{
  "num_hidden_layers": 13,
  "num_key_value_heads": 6,
  "head_dim": 32,
  "intermediate_size": 768,
  "vocab_size": 1024,
  "norm_place": "pre",
  "positions": "rope",
  "parallel_block": false,
  "extras": ["capped logits"],
  "init_std_qkv": 0.0361,
  "lr_mult_o": 4.0,
  "decay_fraction": 0.825,
  "decay_shape": "linear",
  "doc_mask": true,
  "max_steps": 8777
}
Each number is 128 + 24 x the weight over its row's rms, rounded and kept within 0 to 255. Layers, rows and columns count from 0. The size above them is the row's rms in percent of the matrix's.

# layer 6 MLP down (transposed), 768x192, rms 0.135, rows 304-320, columns 0-95
size [ 96  95  97 101 103 111  95 105 101 104 100 103  99 100 106 102 111]
[[118 148 152  73 141 181 111 121 135 132 145 137 152 117 158 134 114 136 141 126 124 109 125 124 112 121  78 130 118 142  97 107 101 129 123 119 112 106 139  92  95 112 125 135 175 130 119 163  99 109 150  65  92 142 144 130 107 105 172 139 142 114 115 107 122 123  93 150 103 102 159  78 120 156 155  79 120 146  88 139 132 125 170 139 121 143 119 125 118 114 136 123 131 138 107 135]
 [103 163 127 131  81 128 160 160 130 123 109 121 132 130 158 152  91 151 132 175 161 126 127 113 105  83 138 101 143 111 148 148 155 125 133 168 147 140 164 158 127 129 109 116 128 134 113 141 122 178 103 107 126 141 149 119 137 133 114 138 136 112 117 136  89 182 119 194 100 139 124 149 186 116 167 145 120 135 137 133 144 154  95 108 135 143 171 132 156  92  57 135 106 111 139 171]
 [123 115 134 121 128 104 131 142 150 138 169 109 149 146  92 132  85 127 109 168 145 112 207 135 125 153 135  90  95 106  64 134 146 121 126 124 123 114 135 136 143 119 141 139 166 135 121 107 117 135 121 158 129 103 127 142 103 163 107  98 115 110 163 121 121 136 125 169  87 118 171 140 171 144  70 145 149 174 134  66 153 135 122 135 118 140 130 144 139 134 125 126 124 110 158 108]
 [110 118 124 172 101 109 131 142 105 122 167 142 120 110 144 100 153 168 128 152  93 114 107 185  69 127 141  96 121 130  87 120 108 119 116 139  85 164  88  26 104 128 100 126 139 120 154 168 145 141 132 119 135 151 143 118 132 148  72 150 121 146 125 129 136 125 144 116 149 162 129 121 122 114 108 164 129 123 138 137  95 134 140 138 133 215 134 150 119 112 136 128  77 134 128 116]
 [125 132  94  99 131 121 135 164 128 100 147 123 145 156 128 131  99 111 143 115 103 168 143  98 130 161 158 101 130 140  86 134 148 137 127 141 120 136 154 107 134 102 135 121 147 118 126 188 179 132 143 124 146 131 141 102 111 139 179 135 115  77 160 107 125 111 100 146 135 147  86 116  93 156 111 139 143 140 138 119 138 120 139 134 119 139 156 126 152 117 173 110 129 173 115 107]
 [100 131 173 132 178 108 149 158 130 139 107 142 141 195 127 141 130 141 138 120 110 118 175 147 155 135  96 102 138 115 135 158 130 111 114 110 143  88  94 148 136 155 133 133 120 122 126 116 141 154 158  98 111 115 149 156 111 137 137 122 132 107 155 143 151 146 114 116 122 188 137  93 112 171 132 183 105 147 148 122 117 193 161 144 117 148 143  95 149  87 105 127 131 117 155 110]
 [ 97 139 128 136 165 111 114 120  86 114 179 138  88 137 127 149 156 133  98 143 169 156 166 121 110 135 127 122 120  98 105 140 101 120 120  95 108 120 141 125 136  95 136 228  91 148 100 160 150 133 149 156 154 101 142 140 168 127 154 138 145 149 114 104 119 123 136 190 116  77 140 128 109 132 136 127  89 141 131 119 140 171  99 142  91 102 155 120 111 105 144 130  95 147 143 135]
 [131 117  99 157 111 150 106  99 118 142  91 155 180 126 131 114  83 105 115 176 120  92 166 170 120  94 148  93 128 145 143 126 117 147 147 111 144 103 115 160 107 145 171 125 107 134 118 121 112 173  81 168 125 147 151 128 103 159  90  86 125 141  98 159 133 121 126 157 153 109 165 184 132 127 164 147 151 166 141 126 109 183 135  85 169 128 140 150 137 124 117  99 132 106  64 131]
 [140  95 142 108 121 118 132 108 141 143 133 130 124 115  92 131 102 123 118 157 109  88 163 124 108 115 174 143 137  77 120 114 115 167 159  73 112 150 144 136 110 133 128 118 143 166 153 143 127 150 106  90 196 151 134 156 114 119 137 107  95 114 159 136 119  84 163  91 127 115  93 189 121 129 137 126  92 137 119 127 139 133 109 129 128 132 135 138 132 124 156 114 154 133 151 155]
 [149 171 116 104 111  97 102 110 113  90  79 123 139 107 133 130 144 132 152 115 135 135 163 150 113 111 122 127  87 146 128 113  96 140 191 126 153 162 152 126  91 153 120 112 124 141 137 134 119 149 107 155  95 137  84 135 121 114 104 136 163  93 169 117 157 135 120 138 116 141 135  79 103  95  89 135 102 146 147 107 172 151 126 132 118 155  70 139  79 186 155 101 127 154 138 130]
 [120 119 147  80 124 134 114 116 160 168  91 116 177 137 156 102 130 134 140 116 125 132 142 140 116  90 139 108 122 143 129 116 116 128 107  83  91 109 124 129 126 101 123 147  74 142  92 103 115 114 138 132 119  83 121 124 172 140 151 124 161 160 131 110 111 129  93 123 117 139 147 116 120 146 170 126 131 106 113 147  99 156 151 149 156 116 118 115 103  49  98 143 121 155 148  52]
 [137 122 151 116 119 115 115 116 133  96 111 125 138 118 136  63 125 134 123 110 137 144  99  92 100 126 122 114 115 100 155 122 148 143 134 155 117 122 128 111 163 100 129 160 127 157  90 169 165 145 151 157 129 101 150 136 109 146  96 109 145 132 160 143 136 159 161 118 140 139  91  93 135 138 145 131 136 135 107 105 144 144  86 156 137 131 148 107 151 126 114  80  54 104 145 140]
 [152 142 166 160 139 144 122 131 165 122 147 125 149 119 147 135 131 125 109 137  72 154 192 100 100 120 118 120 135  97 103  90 145  91  94 135 136 130 141 154 147 131 112 126 117 135 136 135 162 143 136 128  92 146 172 117 163 164 135 141 136 147 175 128 168 120 133 141 138  69 126 121 135 147 125 153 187  90 150 126  93 146 167 137 112 106 111  60 124 115 152 100 126 131 145 100]
 [161 139 117 104 146  79  97 130 124 120 128 119 133 129 146 131 120 130 137 113 106 124 139 113 131 188 100 143 103 125  98  92 128 146 138 106  96 187 134 130 118 139 111 138 150 140 161 144 110 130 171 141 131  91 141 151  94 146  93  97 105 133 163 138 141  83 161 108 104 166 117 139 181 144 155 126 177 127 124 141 109 157 110 141 149 156 168 122 164 125 131 143 113 140 113 127]
 [ 93 127  94 152 134 123 118 160 156 132 145 142 119 146  99 132 110 135 149 128 155 159 134 107 156  95 111 138 124 143 157 120 115 121 139 144 123 132 126 150 136 162 154 106 135 126 148  76 103  95  97 128  96 151 134  82 163 107 161 170 118 149 149 113 180 112 136 117 196 142 130 126  94 123 151 142 125 108 142 105 136 102 127 112 181  93 140 125 142 156 135 123 148  99  66 136]
 [141 154 100  98 101 135 145 134 115 104 140 103 137  73  96 152 142 161 143 152  98 134 119 121 151 101  81 150  79 111 155 142 140  92 120 112 161  65 123 119 146 126 132 137 158 102 138 144 124 139 147 124 125 169 100 116 121  90 145 160  90 106  78 116 110 122 116 187 108 148 110 153  92 163 166 125 154  95 141 127 158  87  69 152 125 123 146 147 131 106 123 119  98  97 119 175]
 [137 173 119 116 111 188 140 139 118 157  97 140 135  95 117 157 138 121 116 117  69 157 153 142 103 147  90 138 139 116 127  75 146 138 137 126 126 106 135 159 137 156 168 140 128 114 160 143 160 116 143 121 120 110 121 104 113 133 102  95 129 122 190 133 124 169 165 144 125 140 146 130  93 151 127 168  84 115 133  62 107 122 152 164 162 114 138 136 128 119 127 125 136 110 103 102]]
# layer 6 MLP up, 768x192, rms 0.185, rows 305-320, columns 0-95
size [ 93  99 100  98 107  97 103 103 105 101 100  97 100 109  96 114]
[[144 139 121 127 162 124 125 144 149 125 148 135 132 135 140 161 101 134 120 139 127 113 133 181 129 171 147  95 139 137  99 142 154 128 105 131  86 146  94  97 129 149 119 152 110 138 106 109 139 138 169 145 164 125 154 135 203 145 147 100  78 142 142  89 138 102 125 126 140 133 128 130 140  82 111 126 149 136 134  77 107 132 154 100 117  94  78 142 121 187 154 127 104 148 133  94]
 [122 128 139 126 149 117 207 121 110  82 147 124 124 153 133 175 123 101 118 118 137 136 165 138 156 144 106 160 106 162  90 136 139 155 145  93 111 151 148 109 169 174 147 128 136 121 138 167 137 113 103 132 137 128 146 143 140 167 116 149 108 165  96 126 161 105 146 102 120 109 129 147 137 154 117 144 103 155  73 113 110 108 133 164 148 135 151  71 121 145 166 103 179 142 160 109]
 [160 139 124 146 167 144 129 152 120 128 157 108 139 144  92 112 126 138 116 156 138 129 103 126  84 128 130 126 125 168 181  98 120 165 140 120 139 128 119 154 113 107 151 136 142 141  90 148 121 121  95  99 106 106 140 116 154  88 165 120 157 123 109  90 101 133 136 131 131 137 129 167  91 141 148 150 164 113 133 154 121 133 125 142 126  94 161 109 129 119  98 117 160 106 148 133]
 [104 141 121 128 179 169 161 139 126 140 126 136 148 111 123 124 141 128 133 109 106 119 118 130 107 142 162 157 139 181 104 141 139 152 147  94  88 128 116 135 135 152 154  86 169 169 132 123 151 105 117 142 127  99  89  94 167  99 141 150 115 134 118 119  83 123 116 166 138 114  91 135 155 138 101 107 113 142  81 135 105 109 140 130 115 103  93 107 150 182 122 122 148 111 106 129]
 [114 112 108 132 194 143 137 146 126  88 146 152  94 118 174 120 113 102 159 100 130 131 115  99  85 167 176 124  79 152  96 135 132 133 157 115  92 165 148 129 143 128 159  88 134 120 126 118 114  90 151 128 124 123 142 124  90 166 128 104 185 107 122 109 150 148  94 162 126 115 185 127 125 156 146 109 112 132 155 122 131 150 120 124 151 127 122 113 100 159 186 121 130 127 161  94]
 [114  80 125 130  99 147 148 112 169 129 123 120 153 111 110 144 123 104  99 123  98 131 137 102 141 111  79 154  76 123 144  93 123  97 119 154 128 156 163  71 147 100 166 134  86  91 148 109 111 156 122 126 107 169 133 104 117 115 120 144 165  81 107  97 150 150 112 124 115 134 177 142 141 145 106 155 147 151 155 128 143 123 133  72  95 151  98  99 151 128 171 116 137 145 138 139]
 [ 95  88 137 141 121 144 120 114 146 102 147 105 118 151 156 112 118 145  92 156 135  84 116 108 129 124 134 134 121 106 146 117 150 113 169 154 174 114 125 125 171 120 140 118 141 165 157 183 132 135 128 130 169 114  83 103 152 165 111 145 115 132 158 133 120 132 135  74  93 156 116  67 129 142  75 121 130 163  79  93 147 127 109 151  96 162 145  88 107 120 112 119 124  98 129 185]
 [154 174  90 199 132 117 154 127 106 155 114 117  99 119 181 112 107 112 140 101 131 115  78 113  95 106 150 124 175 121 114 106 159 154 126 151 129 126 115 161 120 131 141 104 106 119 136 133 110 123  68 124 116 149 131 123 136 121 118 171 174 115 134 104 120  72 130 148 144 106 139 138 119 112 131  93 146 122 142 133 164 133 109 136 143 129  93 138 157 161 157 144 130 111 122  87]
 [119 118 116 134 120 147 117 161 125 132  86  92 139 111 150 113 156 138 146 141 128  95  99 129 111 139 112 132 101  91 129 124  87  94 155 111 113 135 110 157 126 155 121 143 149 100 130 128 133 101  89 117 103 152 150 108 134 150  85  97 101  87 125 158 105 127 146 103 113 129 130 117 154 147 116 132 154 164 117 107 134 149 140 119 104 144 129 167 127 152  95 107 166 127 134  90]
 [103 130 153 108  93 165 161 119 156 119 149  87 172 149 151 121 116 100 133 110 123 117 127 166 127 136 117 158 120 134 129 126 160 136 131 106 133 148 116 120 155 134 123 132 138 153  92 126 129 112 142 134 118 126  99 125 154 160 111 150  92 132 117 101  86  70 177 144 103 130 128 103 129 117 131 113 115 149  94 146 163 160 110 143 157 121 105 158 115 136 128 139 124  93 110 127]
 [159  82  81 147  98 121 105 136 112 162 171 139 140 120 118 129 183  80 117 114  81 125 119 144 105  97 158 119 100 162 173 132 157 100 137 109 111 107 144 119 108 137 119 101 109 136 147 163 134 175 162 125 159 164 137 143 126 197 119  79 163 135 159 106 115  79 146 115 137 118 121 110 143 170 112 111 122 105 114 122 105  85 104 115 137 163 122 140 110 159 157  91 167  89  92 115]
 [136 125 144 111 114 102 146 102 116  99 133 134 132 158 132 168 129  96  48 164  75 150 118 152 188 106 120 124 163 133  95 111 130 152 156  98 132 140 121 160 114 154 111  72 136  96 163 173 147 132  98 152 137 149 130 109 124 135 116 122 188 118 127 104 139 128 158 108  93 138 156 162 116 132 162 112 101 177 150 123 171 133  80 144 131 105 100 157 162 158 127 107  71 122 149 110]
 [141 151 167 149 116 119 159  66 129 129 134 102 125 115 153 135 143 138 142 132 126 133 107 146 128 136  90 125  88 102 133 146 102 114 120 119 155 118 175 101  98 118 160 117 131 118 135 150 129 105 167 140 161 150 125 124 134 114 147 115  91  94 114 110 129 134 129 116 111 132 159 132 153 142  99  91 126 112 101 107  96 192 136 131  74 141 115 135  83 148 126 157 164 139 143  94]
 [158 131 144 141 110 117 113 120 127 176 102 127 144 147 126 110 135 129 121 168 137 114 104  65 152 150 155 135 105 106 135 155 108 164 143 133 100 109 121 114 113  72 108 104 115 168 142 169 118 135 141 158 127 148 164 112 119 113 129 148 112 111 121 149 112 138 145 134 107 107 146 121 123 156 106 163 128 138 164 124 158 117 105 134 129 143 119 143  79  99 122 105  74 110 126 103]
 [179 117 125  92 165 147 170 125  89  97 122 135 138 105 135  99 135 119  97 117 103 142 146 154 153 156 138  87  90 144 125 179 146 124 137  87 157 115 125 138 139 120 121 111 170 121 122 103 129 119  95 110  75 150 133 118 158 129 163 125 165 140 173 128 137 101 147 152 118 104  93 110 147 147 108 107 155 146 133 171 144  84 157 114 122 146 136 111 112 131  76 132 162 132  74 123]
 [117 194 132 115 138 155 121 104  89  98 102  65 122 120 114 122 149 105 138 107  78 121 119 119 155 142 127 150  59 133 149 146 118 124 144 118 140 118 141 121 144 116 140 113 139 144 144 149 139 101  91 118  99 121 124 108  98  99 133 149 147 113 124 145 118 132  82 109  96 120 197 164  90 150 102 128 157 150  83 112 100 146  81 133 156 118 123 161 169 125 136 137  83  95 150 109]]